config = dict(
    n_layer=24,
    d_model=96,
    n_head=3,
    n_kv_head=3,
    head_dim=32,
    d_mlp=256,
    vocab_size=2048,
    activation='swiglu',
    norm='rmsnorm',
    norm_place='pre',
    norm_eps=1e-06,
    positions='rope',
    rope_base=314000.0,
    rope_fraction=1.0,
    qk_norm=True,
    attn_scale=0.341,
    bias='none',
    tie_embeddings=False,
    parallel_block=False,
    extras=['some layers without attention', 'local attention windows', 'gated attention', 'capped logits'],
    init='normal',
    init_std_qkv=0.0704,
    init_std_o=0.0102,
    init_std_up=0.0704,
    init_std_down=0.00622,
    init_out_by_depth=True,
    optimizer='adam_atan2',
    lr=0.00237,
    lr_mult_up=0.735,
    beta1=0.9,
    beta2=0.98,
    lr_head=0.00555,
    grad_clip=2.0,
    warmup_steps=538,
    schedule='wsd',
    decay_fraction=0.685,
    decay_shape='linear',
    final_lr_fraction=0.0,
    batch_tokens=[8192, 16384, 32768],
    seq_len=256,
    doc_mask=True,
    train_tokens=128500000,
    steps=7287,
    dataset='wikipedia_en',
)
Each number is 50 + 12 x the weight over its row's rms, rounded and kept within 0 to 99. Layers, rows and columns count from 0. The size before them is the row's rms in percent of the matrix's.

# layer 4 MLP up, 256x96, rms 0.127, rows 135-159, columns 0-95
114:40 45 64 49 73 43 58 34 57 48 37 73 46 42 54 55 62 34 47 52 52 33 40 57 42 50 36 81 52 41 52 71 59 47 36 58 60 65 46 41 61 48 47 44 45 49 65 56 60 45 41 21 53 70 53 61 48 60 68 54 45 64 52 69 69 66 61 36 70 48 45 60 36 59 57 57 83 41 60 29 33 51 48 58 70 53 40 41 62 68 44 46 38 52 53 55
097:55 65 54 54 46 51 44 27 66 65 45 63 37 55 60 35 53 17 53 54 51 75 63 56 64 50 46 46 56 49 60 72 53 47 62 43 45 50 34 52 69 48 55 55 52 62 68 53 48 71 48 48 57 38 62 23 44 41 43 34 43 62 68 51 47 36 56 60 69 48 43 45 35 48 56 35 43 71 26 57 29 56 38 62 51 62 70 57 45 51 57 32 68 27 50 60
103:67 53 41 55 49 62 30 52 72 22 68 86 54 60 34 63 36 46 40 39 55 51 55 34 48 57 62 51 57 64 38 53 62 38 59 61 57 55 52 33 40 51 66 30 51 42 52 60 84 35 45 44 57 58 40 45 63 62 52 37 46 39 47 54 43 40 42 44 47 58 38 44 73 48 31 47 82 59 43 38 63 53 54 46 61 42 34 52 49 49 56 69 55 39 43 38
105:35 44 53 50 48 30 45 39 54 67 47 42 39 41 46 40 43 82 38 69 68 52 58 47 39 48 49 61 36 53 42 26 44 66 30 56 45 65 61 38 62 34 30 52 54 62 69 35 49 52 46 62 43 51 60 28 50 66 51 65 15 46 61 45 47 30 50 52 30 51 48 56 53 48 48 59 59 50 51 40 41 62 33 31 29 68 47 39 40 67 46 39 63 53 51 35
092:36 61 35 56 59 52 46 59 54 58 68 48 57 62 33 56 39 59 51 47 50 40 39 62 67 34 30 43 56 48 40 41 34 47 43 34 53 51 57 32 24 26 24 67 65 48 30 72 49 46 56 78 52 37 51 37 60 44 63 52 37 29 58 53 42 53 65 50 31 56 71 45 38 52 43 46 61 53 74 76 46 63 67 40 50 59 58 52 43 53 43 33 44 51 56 54
098:65 62 51 32 39 55 56 47 68 49 40 72 49 52 47 45 48 54 61 76 38 41 50 50 27 26 68 43 48 59 49 48 54 43 50 36 58 62 59 50 42 43 53 49 43 44 40 79 39 58 55 45 28 50 44 65 55 75 47 57 70 37 46 39 33 55 30 47 49 55 56 68 33 46 51 50 51 33 55 56 66 57 23 62 56 60 70 65 27 35 38 70 43 43 58 46
104:54 66 45 47 44 43 39 60 53 37 33 34 71 55 26 54 53 48 64 45 60 61 70 59 64 39 59 43 52 37 56 34 67 37 66 68 48 50 62 41 53 35 55 38 54 32 57 45 44 52 45 46 49 27 56 72 60 35 47 56 38 58 63 53 49 32 51 60 47 36 51 53 48 29 53 66 52 44 66 53 52 66 49 43 33 30 62 62 43 14 24 46 31 63 49 48
092:56 62 51 51 41 43 50 69 41 41 58 51 37 71 52 58 48 64 41 35 38 54 37 44 64 62 70 27 57 45 46 68 50 28 43 70 50 49 53 60 41 48 32 56 38 38 57 69 64 54 45 36 44 56 49 46 54 32 43 61 67 61 34 63 22 29 59 67 65 47 53 37 41 54 53 46 53 69 73 67 41 43 50 58 47 54 32 49 66 58 78 63 40 55 67 53
102:36 71 50 54 54 65 40 48 42 64 44 56 59 43 61 38 43 31 36 47 35 64 41 65 51 53 44 48 50 48 50 47 53 60 49 28 44 46 29 70 56 44 52 55 49 32 37 18 54 43 41 80 62 50 57 62 50 63 51 81 26 61 63 50 52 36 54 44 58 51 53 50 49 39 53 44 65 34 53 69 33 53 29 31 70 43 58 69 32 29 58 49 56 56 49 51
099:40 45 36 52 49 52 58 49 71 65 48 47 49 57 44 61 45 62 53 56 42 36 62 77 42 51 41 49 78 54 45 54 47 53 72 58 62 48 44 57 77 64 50 28 59 65 49 37 49 35 49 42 50 36 37 44 59 51 38 56 50 45 63 53 39 45 56 58 78 54 58 47 52 45 49 54 28 57 39 50 85 37 71 49 30 66 44 27 63 74 55 39 61 58 69 59
095:58 47 47 47 61 68 31 33 68 30 54 44 60 52 56 62 23 59 47 42 49 54 54 51 59 77 62 41 48 59 46 49 45 41 16 50 59 75 48 48 47 35 35 43 57 40 71 53 49 46 49 62 49 42 36 49 55 45 73 56 49 36 60 36 56 54 45 68 37 47 59 39 59 47 39 49 42 38 58 36 47 73 33 55 51 82 61 67 57 50 48 46 39 57 55 19
089:57 54 61 52 46 25 64 49 41 46 50 58 53 50 38 50 55 72 33 61 44 26 63 59 53 26 47 43 49 55 34 56 35 57 77 47 77 53 36 39 41 50 42 33 62 46 42 59 47 62 63 29 55 51 59 45 65 60 49 44 51 17 37 48 74 64 76 52 43 40 47 42 36 43 38 49 59 64 46 31 39 55 47 61 43 70 38 62 46 32 42 51 40 62 54 45
095:50 39 33 57 44 42 44 50 55 57 56 45 40 52 37 63 59 65 45 48 50 27 62 58 36 50 56 51 72 72 42 40 41 33 54 49 39 61 47 25 35 33 39 26 61 49 42 53 54 41 61 64 47 53 40 43 62 50 50 58 27 48 51 65 37 44 64 25 46 43 50 61 38 60 40 50 54 69 58 20 59 50 52 45 35 51 64 34 55 78 71 47 65 62 75 52
096:70 45 44 59 39 56 38 72 39 53 65 62 44 49 37 46 30 52 52 32 35 35 49 44 61 56 30 61 55 57 35 55 48 50 48 56 53 71 49 60 46 53 34 43 58 53 44 33 51 35 41 63 76 41 52 35 62 81 66 53 50 21 45 33 36 54 37 58 77 37 45 56 39 61 55 58 44 64 68 31 46 46 56 55 42 52 69 43 35 57 44 32 43 57 46 66
096:40 23 58 44 74 50 41 43 71 40 47 33 50 35 48 54 50 74 45 54 58 52 59 75 45 52 36 56 51 49 51 46 58 50 32 51 37 50 59 51 59 23 48 76 47 49 60 54 48 49 48 49 54 56 58 68 36 58 51 39 45 48 43 55 35 57 42 40 43 31 64 34 47 48 50 51 49 84 50 43 75 57 61 64 24 49 48 23 37 70 62 61 55 57 64 33
100:44 35 68 61 40 38 46 46 62 57 26 43 48 48 54 53 52 61 45 30 52 50 45 55 60 42 44 35 54 55 31 50 41 39 51 45 53 39 44 28 04 55 42 64 58 40 56 37 68 68 38 44 59 57 51 38 41 44 44 54 71 57 55 83 40 59 52 58 46 52 44 69 51 59 54 48 54 45 46 52 27 54 71 59 34 37 63 53 41 53 74 49 71 59 40 67
093:61 50 50 58 58 49 45 45 34 40 50 48 42 58 59 46 57 42 62 52 54 51 59 39 49 64 78 49 39 46 52 40 46 45 40 57 52 38 59 70 49 29 69 56 47 36 48 25 57 50 46 38 70 59 65 47 31 47 30 68 65 47 55 40 34 49 36 68 51 40 40 29 23 29 50 64 47 72 38 61 44 51 39 35 50 53 86 49 31 48 58 42 42 39 58 71
102:58 46 47 54 25 48 48 72 53 30 59 56 61 30 55 37 48 34 42 29 54 44 60 24 42 65 51 60 48 54 42 30 32 53 38 48 51 69 41 56 46 70 51 52 39 58 43 64 53 50 55 45 53 31 29 47 39 38 44 38 47 52 38 82 32 47 63 43 56 60 48 55 46 57 24 38 40 24 47 35 55 66 39 72 64 53 49 56 47 55 64 52 47 73 50 43
091:53 62 60 57 57 31 61 64 49 50 49 64 32 52 47 69 46 65 33 60 61 50 48 51 29 63 45 55 37 57 46 55 44 31 34 76 47 52 69 69 79 48 39 85 53 49 56 49 43 43 42 45 41 59 52 40 58 40 46 76 46 44 45 40 49 50 71 68 31 52 22 51 51 42 37 48 63 50 72 59 42 39 57 46 50 66 41 35 38 59 71 51 55 59 48 42
084:32 38 71 48 60 43 51 49 52 81 45 55 51 33 59 55 36 66 45 41 51 32 52 70 57 52 31 52 65 35 38 36 51 45 36 40 37 24 62 28 45 52 32 53 61 29 57 38 54 57 31 52 37 66 46 48 60 70 64 54 60 46 31 68 57 40 59 45 56 41 48 39 42 39 28 48 55 51 71 42 44 40 37 55 46 60 49 37 50 39 50 62 52 66 49 75
095:56 44 44 33 22 45 34 61 62 59 45 46 37 74 65 54 56 61 44 65 64 35 65 48 41 45 61 45 55 56 60 64 53 48 43 21 46 40 53 55 62 33 46 42 36 52 44 45 68 52 59 78 46 68 51 86 51 54 31 44 60 63 53 55 40 62 34 53 42 71 48 60 44 47 49 63 48 49 67 41 41 56 51 49 44 61 24 23 39 57 47 57 45 63 45 37
096:71 41 46 33 59 59 74 61 66 33 53 53 35 64 61 57 45 50 41 46 52 53 66 39 37 67 53 38 54 48 43 37 35 54 41 53 52 37 60 73 41 66 37 54 62 46 38 47 47 41 59 41 36 63 55 24 56 60 61 70 50 39 48 32 39 68 60 45 44 52 37 30 59 28 55 68 50 64 44 53 47 62 35 70 55 70 28 63 47 65 63 66 39 62 39 48
100:53 54 38 37 36 54 60 66 54 48 26 49 64 40 33 61 43 55 41 59 63 53 42 60 47 51 45 72 28 48 66 46 49 29 58 63 69 53 28 36 61 49 37 67 48 37 64 60 49 35 46 51 40 59 56 40 71 54 61 66 32 49 61 42 61 16 54 48 30 52 43 41 33 69 48 49 66 73 58 43 46 67 47 73 43 66 49 54 52 64 51 44 31 49 54 46
099:50 58 50 53 44 33 62 47 53 49 50 49 47 37 57 44 50 62 30 44 43 47 54 43 41 57 40 43 54 69 39 53 54 55 29 43 62 23 46 50 50 69 54 31 37 48 39 25 66 31 50 45 42 55 47 91 52 63 54 44 64 61 51 47 42 44 33 59 60 67 54 49 64 33 34 31 57 48 69 30 41 53 58 46 74 50 36 61 38 47 63 55 65 51 76 67
102:45 41 48 38 64 57 38 38 73 57 51 42 38 42 45 55 63 63 71 32 65 78 37 39 64 41 50 51 49 51 62 30 35 67 59 59 71 66 59 49 60 30 54 34 42 75 78 56 58 55 65 64 59 52 67 38 54 39 51 52 42 55 38 67 28 51 45 18 38 59 56 60 57 52 53 60 40 70 61 67 59 40 44 59 36 47 52 50 44 54 53 47 52 48 52 53
# layer 4 MLP down (transposed), 256x96, rms 0.172, rows 135-158, columns 0-95
114:31 53 65 67 28 64 40 45 72 43 60 45 43 52 45 47 35 40 42 35 46 44 62 31 31 50 66 43 67 47 58 43 57 66 22 44 44 61 22 31 40 52 57 61 31 54 61 53 36 67 28 33 44 66 65 35 60 41 35 55 46 38 52 49 51 44 51 34 48 45 61 64 53 37 57 49 47 55 54 54 74 51 52 46 57 52 43 47 46 35 70 80 46 51 36 46
097:48 39 40 50 58 52 62 47 55 35 44 16 64 47 39 26 57 40 43 40 44 41 63 58 70 59 62 36 41 48 35 59 45 42 37 70 37 57 68 58 31 44 63 51 38 57 23 46 38 35 56 32 66 34 46 65 56 67 75 52 37 47 62 57 50 53 35 48 51 65 49 54 50 81 42 63 68 40 34 53 42 70 62 50 62 53 42 63 43 50 47 55 53 41 61 57
104:53 61 59 39 44 45 56 74 37 45 63 32 62 61 57 69 46 60 44 67 57 41 60 68 54 75 64 25 38 45 55 68 71 57 45 33 57 73 51 60 84 59 51 35 48 52 48 51 49 58 36 64 70 70 54 35 55 48 64 55 39 51 46 46 42 42 63 44 50 40 50 60 50 55 34 73 70 39 73 60 46 40 49 36 52 46 49 64 61 57 51 55 40 44 32 51
105:52 42 62 60 47 49 61 53 58 92 56 56 49 32 51 49 46 59 28 44 61 56 24 55 45 48 41 48 52 39 30 40 55 25 31 74 68 53 42 53 48 55 34 26 39 42 47 45 79 41 46 59 38 33 53 50 59 58 50 46 45 65 43 35 40 41 55 30 53 40 57 38 55 53 63 44 44 60 53 61 60 52 71 51 52 30 34 46 39 44 45 22 56 54 57 54
089:60 44 68 53 59 75 55 39 36 51 53 49 45 65 44 70 58 36 62 34 62 40 66 39 47 45 77 64 40 37 51 38 44 36 47 43 44 47 52 49 60 60 49 28 53 46 34 26 46 39 28 56 61 45 54 39 36 47 64 50 57 16 45 52 77 38 63 37 39 48 50 64 56 54 39 37 43 23 42 44 63 63 67 45 49 53 67 43 67 61 44 50 47 55 62 38
093:39 64 43 51 53 71 44 49 46 52 61 48 52 56 48 36 76 66 52 33 62 56 33 66 70 49 42 51 50 31 52 44 56 48 32 44 55 37 44 72 58 62 66 52 29 73 57 22 52 65 46 46 62 54 50 75 50 43 61 57 44 63 47 59 69 58 53 58 35 50 52 37 56 45 73 50 70 71 57 45 52 51 48 51 52 27 59 39 61 71 59 57 35 72 36 39
105:58 51 42 59 52 53 55 41 37 46 51 42 63 49 76 44 69 52 47 46 46 57 60 66 43 79 52 66 49 60 70 48 48 61 50 44 53 59 62 20 30 51 43 46 52 64 57 57 44 26 62 50 67 59 33 35 58 52 56 22 47 27 42 56 58 81 36 49 40 55 45 45 52 44 74 38 59 42 49 44 47 31 57 65 75 51 52 52 56 55 63 31 51 47 31 41
090:64 43 41 52 67 45 54 62 51 28 57 53 67 70 50 57 59 52 49 37 44 52 41 50 50 60 56 40 59 67 56 55 45 47 70 23 55 74 60 26 36 37 60 60 57 71 60 41 40 55 68 64 48 46 51 51 40 60 72 34 68 47 49 48 52 50 52 31 46 43 42 50 24 43 40 57 44 25 61 37 70 62 46 53 62 53 34 56 44 43 73 52 54 32 35 25
098:53 47 66 28 44 37 65 42 52 48 35 27 44 44 68 58 46 80 35 60 47 40 59 73 58 44 70 28 45 45 68 48 71 51 49 55 65 39 62 55 73 62 46 37 56 52 54 48 50 55 59 52 59 67 57 36 58 53 53 69 47 48 49 37 63 74 38 30 53 54 51 64 24 49 62 53 60 63 49 55 40 59 60 57 37 63 43 39 24 70 55 53 45 47 51 34
099:48 62 49 49 56 50 37 80 41 63 62 30 49 45 50 47 32 55 76 41 54 58 31 66 52 26 73 59 40 39 51 38 48 49 42 33 71 57 62 62 54 60 46 37 31 53 50 26 65 50 53 52 35 46 48 56 26 43 50 52 31 44 40 66 38 55 47 42 44 49 51 60 68 59 45 28 55 37 39 55 30 48 31 50 57 44 44 62 40 60 64 65 37 57 28 59
095:54 47 45 35 45 26 58 43 48 38 55 46 49 20 51 37 59 46 64 59 51 49 42 45 46 51 36 46 76 58 31 56 60 67 38 59 41 51 48 56 71 44 58 25 37 58 36 59 55 58 61 40 68 45 56 51 68 60 60 77 47 57 56 44 46 43 51 42 69 58 68 63 70 55 43 57 37 60 55 68 72 58 64 46 34 45 57 44 25 41 67 45 61 51 59 76
089:56 54 62 50 45 58 65 52 52 37 41 47 58 62 70 49 64 56 43 59 38 62 56 38 61 51 41 65 59 41 25 56 59 59 63 55 46 37 40 53 53 37 46 63 58 42 33 58 60 27 43 44 50 54 45 58 38 35 46 61 43 65 69 47 45 57 38 66 74 53 33 72 41 43 40 73 50 64 67 64 76 54 32 80 47 53 68 42 27 56 57 46 39 32 49 37
096:44 26 52 44 38 44 50 51 23 47 46 49 59 46 67 42 57 43 57 39 65 64 45 50 55 45 44 53 45 44 47 46 69 40 41 49 42 56 20 32 59 45 42 57 53 48 55 39 43 44 64 48 49 21 58 36 42 34 33 51 60 57 48 64 43 46 51 58 60 49 51 55 55 53 60 65 53 36 25 79 60 38 44 52 29 62 61 77 50 28 33 61 76 53 34 71
101:48 52 59 76 65 56 58 51 50 33 46 76 45 68 49 44 66 34 41 57 77 36 55 45 39 69 27 56 48 45 36 62 65 48 58 53 51 37 77 56 50 48 46 61 55 56 47 52 43 23 49 58 45 34 44 57 56 30 48 45 43 41 64 52 53 52 49 47 44 68 48 46 38 47 38 06 58 58 59 49 60 38 56 26 58 39 55 59 55 39 43 52 53 43 72 60
096:30 63 45 56 50 52 31 25 39 50 50 45 53 41 60 56 46 42 47 41 16 43 56 46 79 70 46 70 52 55 54 50 52 41 41 43 32 47 47 74 48 62 44 44 55 54 54 60 25 61 70 32 49 56 62 32 59 78 61 36 42 37 53 50 40 53 51 32 56 62 55 66 57 59 48 50 34 41 17 50 51 47 44 40 49 42 26 41 53 48 56 48 58 44 44 35
101:32 42 61 33 54 51 56 45 70 59 60 44 44 23 44 51 58 51 54 63 48 30 26 41 41 76 47 50 58 68 63 52 60 61 32 46 30 59 55 62 55 39 37 31 53 43 62 51 20 61 58 43 65 72 66 61 62 51 58 38 47 41 46 51 52 66 36 48 63 47 70 52 38 55 41 55 50 55 64 70 51 48 65 71 62 68 51 54 27 40 57 51 38 46 64 53
095:42 44 55 53 53 34 49 49 55 33 58 52 28 33 47 52 37 53 32 54 43 45 26 67 68 44 56 44 78 40 61 58 46 81 66 38 54 62 60 55 47 57 35 63 30 42 53 25 51 48 78 41 52 40 84 51 54 69 46 47 67 44 50 54 45 25 51 49 39 51 40 49 56 55 30 58 57 38 36 67 56 51 52 55 33 53 57 52 44 53 49 61 65 40 58 65
105:40 61 60 14 80 52 39 68 53 60 75 63 53 68 44 44 61 47 45 42 51 46 51 39 41 63 47 57 77 63 43 48 50 49 58 47 34 70 42 55 54 41 39 31 31 45 32 48 47 61 41 48 43 39 42 51 58 47 50 70 57 62 48 57 72 56 62 44 48 38 48 13 59 59 53 58 52 44 59 39 32 51 59 47 46 65 46 53 23 53 47 43 35 45 63 53
092:72 42 43 49 65 57 40 54 53 65 25 37 50 51 58 58 53 57 58 43 58 50 40 62 68 33 55 33 60 61 42 54 41 56 32 32 41 40 47 32 35 47 33 45 43 51 46 27 46 66 49 57 71 73 42 52 39 34 54 40 68 57 42 38 41 27 54 49 35 60 71 47 46 50 47 45 52 50 64 20 45 38 60 53 76 19 50 43 68 50 54 61 41 41 45 54
088:39 44 67 46 48 50 55 24 53 45 70 49 35 29 48 38 55 73 43 48 39 54 23 43 46 52 54 51 56 53 65 63 64 53 48 24 47 62 78 45 46 33 39 55 45 38 48 41 25 51 77 55 51 51 64 60 32 55 52 49 52 55 53 42 59 41 49 41 63 45 45 46 43 47 35 21 36 31 45 68 42 58 46 61 37 34 64 66 55 63 38 34 61 64 40 42
093:59 46 46 53 64 30 52 69 24 73 58 54 42 68 54 35 54 51 64 54 57 31 48 57 53 32 52 75 47 54 39 53 30 60 53 48 53 43 54 43 52 40 42 47 41 34 70 63 67 50 53 29 49 46 60 56 51 51 34 44 25 47 49 50 66 57 58 38 54 44 39 22 58 43 42 62 48 52 30 68 33 54 56 62 51 44 55 69 50 47 80 32 30 62 64 62
098:49 47 74 57 59 39 57 42 42 58 52 68 46 31 46 33 42 38 48 55 37 59 45 60 24 53 62 59 63 59 43 53 59 39 50 27 42 53 61 25 46 33 33 42 64 63 41 57 49 67 51 34 57 54 58 57 59 57 49 38 51 62 43 59 61 58 45 52 47 42 48 63 67 34 36 45 60 53 41 54 50 35 64 23 39 75 51 26 42 54 57 33 85 68 37 46
102:38 63 63 41 44 46 39 50 54 51 57 49 42 58 53 46 57 65 46 51 52 43 45 56 54 46 65 62 66 28 37 39 53 53 65 69 63 72 58 40 52 53 45 54 49 37 36 65 73 76 47 53 30 53 33 55 46 43 37 45 58 71 43 45 52 57 36 46 41 60 43 30 70 22 60 37 46 87 33 56 50 34 59 60 58 52 49 45 44 57 25 66 42 38 61 65
100:42 54 54 49 48 41 60 62 55 62 57 34 41 44 61 68 48 58 44 39 42 64 39 46 48 49 53 41 13 27 54 43 32 59 69 44 61 62 42 73 53 40 64 76 42 49 56 56 39 79 39 54 49 47 59 33 47 51 39 30 56 43 46 68 61 70 58 44 30 50 51 50 24 39 52 54 36 62 40 59 40 32 61 65 42 51 56 37 56 42 41 74 58 44 66 45
# layer 4 MLP gate, 256x96, rms 0.147, rows 136-159, columns 0-95
100:66 55 42 38 38 58 58 36 76 35 39 49 56 63 54 51 46 46 39 60 69 52 42 56 44 61 51 50 36 59 41 52 44 47 42 62 50 50 64 57 34 46 43 41 63 41 42 60 35 54 83 60 41 35 58 37 70 25 66 33 39 57 44 45 51 60 28 42 36 56 67 49 50 55 45 55 47 65 55 31 67 48 50 36 52 22 55 36 26 36 76 65 40 50 50 61
098:60 32 46 40 25 51 40 53 58 48 59 54 55 52 59 37 47 46 35 59 56 34 15 77 73 52 43 61 43 52 35 54 46 41 57 45 70 56 51 55 45 42 47 45 50 50 50 37 34 61 42 38 38 44 52 51 35 44 75 46 59 63 54 50 86 54 39 73 59 43 75 41 43 54 44 70 50 47 55 53 43 31 61 39 60 70 46 64 46 64 56 46 62 58 68 35
102:53 38 65 44 50 73 56 54 45 34 38 65 74 61 30 64 75 44 36 44 35 42 53 57 69 38 81 38 44 47 49 45 24 46 50 45 32 48 42 63 53 65 35 55 42 55 53 47 30 51 78 58 38 56 58 60 46 36 37 51 61 50 41 58 72 63 57 55 75 68 42 51 42 55 67 53 65 45 59 56 57 46 35 49 48 54 58 59 67 35 46 60 51 61 66 49
098:46 27 55 21 43 52 47 52 63 59 47 58 66 56 54 65 57 60 64 60 53 48 62 59 47 53 52 37 63 44 48 45 49 55 34 47 68 59 58 28 47 56 46 56 23 57 74 54 49 63 49 51 60 58 33 42 59 30 46 57 40 58 36 55 35 56 45 68 50 62 66 55 53 68 56 62 33 40 44 44 83 21 40 35 59 40 36 30 35 70 65 47 43 55 58 56
099:63 63 58 62 46 57 30 59 50 49 60 54 69 24 81 75 38 52 47 62 56 61 40 64 47 54 47 21 54 51 42 36 69 60 43 46 24 53 62 57 46 52 37 61 55 35 43 57 40 50 66 68 49 59 47 50 59 55 38 52 43 53 30 53 52 52 46 45 48 49 55 70 63 55 49 53 61 79 54 47 65 47 66 58 37 33 58 52 47 50 71 63 20 53 65 48
102:60 31 49 25 43 61 49 59 26 60 46 56 42 29 49 45 44 40 32 56 47 66 42 38 47 43 39 35 56 46 30 46 26 63 50 52 56 55 41 52 62 44 29 51 26 54 73 45 57 65 50 50 59 50 44 69 61 47 49 45 71 63 45 51 41 59 39 34 72 54 44 78 42 41 75 49 45 63 45 43 60 67 23 42 54 33 54 43 29 52 49 51 39 49 50 39
099:52 54 45 44 43 51 40 68 64 48 57 38 55 59 73 47 65 52 38 71 30 33 49 62 40 39 45 34 66 29 29 45 52 36 67 47 28 71 46 39 44 38 52 45 36 46 51 56 40 43 61 58 39 56 42 51 74 39 48 35 57 37 51 38 59 44 64 27 61 43 77 44 56 68 75 47 58 54 58 43 63 52 48 39 30 41 39 40 40 72 53 60 44 46 67 51
101:43 52 59 38 50 61 28 44 57 32 59 52 48 50 59 44 70 57 43 60 72 56 36 34 56 56 49 52 38 32 42 35 61 57 39 55 65 70 57 66 59 55 50 66 59 64 51 67 43 64 58 45 42 56 54 34 34 45 29 45 46 37 48 65 56 48 57 69 46 56 51 61 45 60 43 40 41 46 40 31 64 54 57 61 37 35 42 56 54 31 73 91 35 37 74 56
101:79 57 42 39 38 45 46 45 53 34 51 44 63 38 75 55 56 58 49 38 25 56 52 42 45 37 69 35 65 46 43 66 52 62 52 50 75 39 25 62 56 61 57 47 53 57 40 47 52 68 59 45 57 54 41 80 65 51 47 57 84 48 54 48 70 70 64 47 40 41 51 53 66 64 54 48 64 46 21 52 55 38 58 46 55 30 45 42 57 47 61 49 45 33 54 51
087:47 50 61 42 54 36 33 62 59 17 39 46 68 61 34 69 51 44 31 45 51 45 47 38 54 51 64 59 50 55 45 46 53 22 53 76 34 40 60 40 35 45 42 47 64 61 55 53 44 92 59 47 35 43 45 44 44 58 50 44 47 32 55 45 60 54 34 46 53 32 51 49 48 54 40 49 52 65 59 55 43 43 43 45 41 51 55 60 34 58 48 51 77 21 75 39
099:54 35 51 45 51 75 41 41 76 45 51 57 38 55 55 74 47 52 47 67 47 35 46 48 64 54 55 35 42 48 45 61 44 24 15 55 69 56 42 43 80 42 52 49 39 62 43 49 58 61 36 50 77 69 36 59 40 31 25 57 37 47 66 59 72 56 50 63 68 42 57 68 42 50 50 56 72 45 53 56 46 45 47 57 49 51 44 50 45 37 68 41 50 58 56 45
100:56 49 64 50 64 61 48 68 79 58 42 59 52 44 52 58 64 54 38 43 56 53 63 58 57 71 50 38 56 61 47 40 40 34 68 47 49 56 45 51 47 40 50 40 51 25 31 65 28 51 52 54 53 57 50 56 44 45 40 35 41 29 41 41 57 64 27 40 54 48 44 43 63 72 35 64 34 26 37 41 46 46 51 62 68 43 29 69 53 55 61 89 44 49 42 64
101:60 30 52 41 49 54 55 56 35 57 29 67 54 53 66 48 54 42 39 80 60 32 32 60 46 60 55 64 57 59 40 49 33 38 52 54 52 55 44 31 59 32 37 36 45 61 59 56 34 57 47 54 55 44 55 69 66 53 45 29 68 39 63 54 51 41 63 67 60 44 51 66 53 58 64 55 51 29 43 61 49 69 71 32 53 21 56 36 29 62 23 45 52 41 49 54
091:37 41 60 49 53 58 18 47 39 51 37 35 49 40 44 55 56 48 43 41 34 45 61 44 88 55 43 54 58 46 41 33 53 50 17 49 50 47 31 41 70 61 45 64 58 74 46 50 59 39 28 58 37 66 74 63 57 40 46 47 64 40 76 44 38 67 49 60 66 54 42 57 31 56 59 56 41 54 43 43 54 35 55 33 51 50 54 62 39 47 56 56 60 47 42 70
113:57 30 54 53 48 32 34 83 59 50 43 59 54 59 76 53 67 57 40 62 46 44 55 60 42 46 58 48 58 50 37 43 52 27 26 43 42 40 51 39 44 53 48 43 56 59 52 52 38 56 92 58 52 40 44 37 47 39 59 51 57 58 42 41 60 45 67 38 55 41 68 54 45 37 61 51 74 61 46 53 61 47 39 49 65 46 57 52 18 57 48 46 74 36 66 68
090:42 46 47 45 36 60 30 61 61 57 47 50 69 56 72 48 63 73 43 54 61 35 42 58 31 51 35 59 40 63 43 41 57 39 36 54 58 51 56 77 66 35 50 65 57 53 43 42 36 48 40 64 58 51 42 65 37 53 37 27 55 51 48 19 45 60 34 42 53 34 34 56 30 60 61 47 41 73 39 47 38 52 54 43 66 39 61 57 26 58 40 54 66 51 30 35
100:52 46 76 52 36 46 22 58 49 53 34 43 35 54 52 55 64 56 46 57 34 46 15 59 72 66 60 68 27 43 21 47 59 35 48 55 64 51 50 39 54 53 60 64 54 46 30 63 44 44 53 34 48 52 66 32 53 46 37 69 56 34 54 51 51 42 32 56 56 42 52 63 49 42 48 61 52 66 46 34 42 65 57 45 62 46 56 46 39 60 51 38 65 21 49 61
092:61 28 57 44 41 57 47 31 36 66 46 61 71 56 80 63 60 46 60 58 39 78 45 62 59 52 71 57 87 69 43 29 53 39 65 50 49 54 58 32 55 51 41 31 51 51 47 68 55 50 63 52 30 64 25 46 64 36 60 50 46 41 55 55 43 61 33 41 61 54 67 52 45 40 42 61 38 60 32 54 56 46 56 44 46 47 47 71 50 53 48 52 53 45 61 46
094:66 57 52 38 50 59 47 53 43 41 60 73 62 60 71 52 58 49 41 43 66 54 60 68 51 60 39 39 36 51 21 48 61 57 46 58 56 46 72 50 78 50 37 59 66 46 52 45 65 68 55 44 24 46 23 61 61 58 69 67 60 60 54 53 46 50 55 45 61 76 59 32 31 69 44 52 48 38 45 30 60 53 57 49 56 45 57 45 38 62 52 77 57 42 61 43
093:64 48 46 46 50 32 56 53 54 52 30 47 40 53 80 57 45 52 56 45 50 68 46 81 55 70 63 43 55 73 49 59 64 35 50 42 42 48 56 42 65 46 44 53 60 35 46 41 35 54 65 57 33 78 49 63 57 49 51 43 63 51 81 68 39 24 44 49 46 53 44 62 53 50 54 42 45 54 46 38 41 38 38 55 34 40 57 37 42 48 46 89 55 35 65 54
112:61 35 33 37 64 71 41 40 59 60 55 53 71 42 33 48 64 45 38 57 55 36 50 43 65 63 62 57 63 76 44 53 37 75 60 66 47 50 54 34 67 46 34 57 50 48 52 49 40 36 58 58 52 54 50 65 32 54 57 67 80 65 67 62 46 71 48 58 63 37 31 55 47 45 65 49 68 55 39 39 57 56 55 54 61 35 44 53 56 40 71 63 43 43 67 67
107:63 59 69 23 32 65 62 51 55 27 38 60 61 63 80 59 53 40 56 53 27 53 56 51 69 40 76 45 62 40 58 38 40 43 46 46 49 64 64 49 43 47 37 39 36 69 46 46 46 57 65 44 50 42 49 40 48 51 52 38 60 88 56 51 36 63 36 47 66 52 46 49 60 60 74 43 44 60 39 46 53 43 40 31 49 48 79 39 54 45 48 48 56 52 55 60
092:68 59 44 32 52 70 49 21 62 37 43 57 45 37 41 55 75 63 35 59 47 47 58 53 44 44 56 54 50 43 36 32 45 50 51 33 35 49 71 21 45 29 24 38 57 57 55 36 64 58 42 38 52 67 60 59 43 31 61 26 41 43 47 43 61 70 44 53 48 34 50 59 51 31 63 77 50 53 53 39 43 49 43 56 47 43 37 59 51 59 47 65 38 59 65 58
094:58 63 50 22 46 53 54 45 47 52 28 35 41 62 41 62 44 61 70 42 41 52 26 51 50 38 56 66 54 35 55 57 44 41 50 42 76 49 61 68 78 46 56 44 46 43 37 54 37 50 41 35 54 74 34 47 24 47 22 47 66 49 41 48 53 54 56 40 49 32 53 54 43 60 61 54 46 52 46 57 57 37 62 42 43 35 51 65 44 30 28 65 75 42 70 52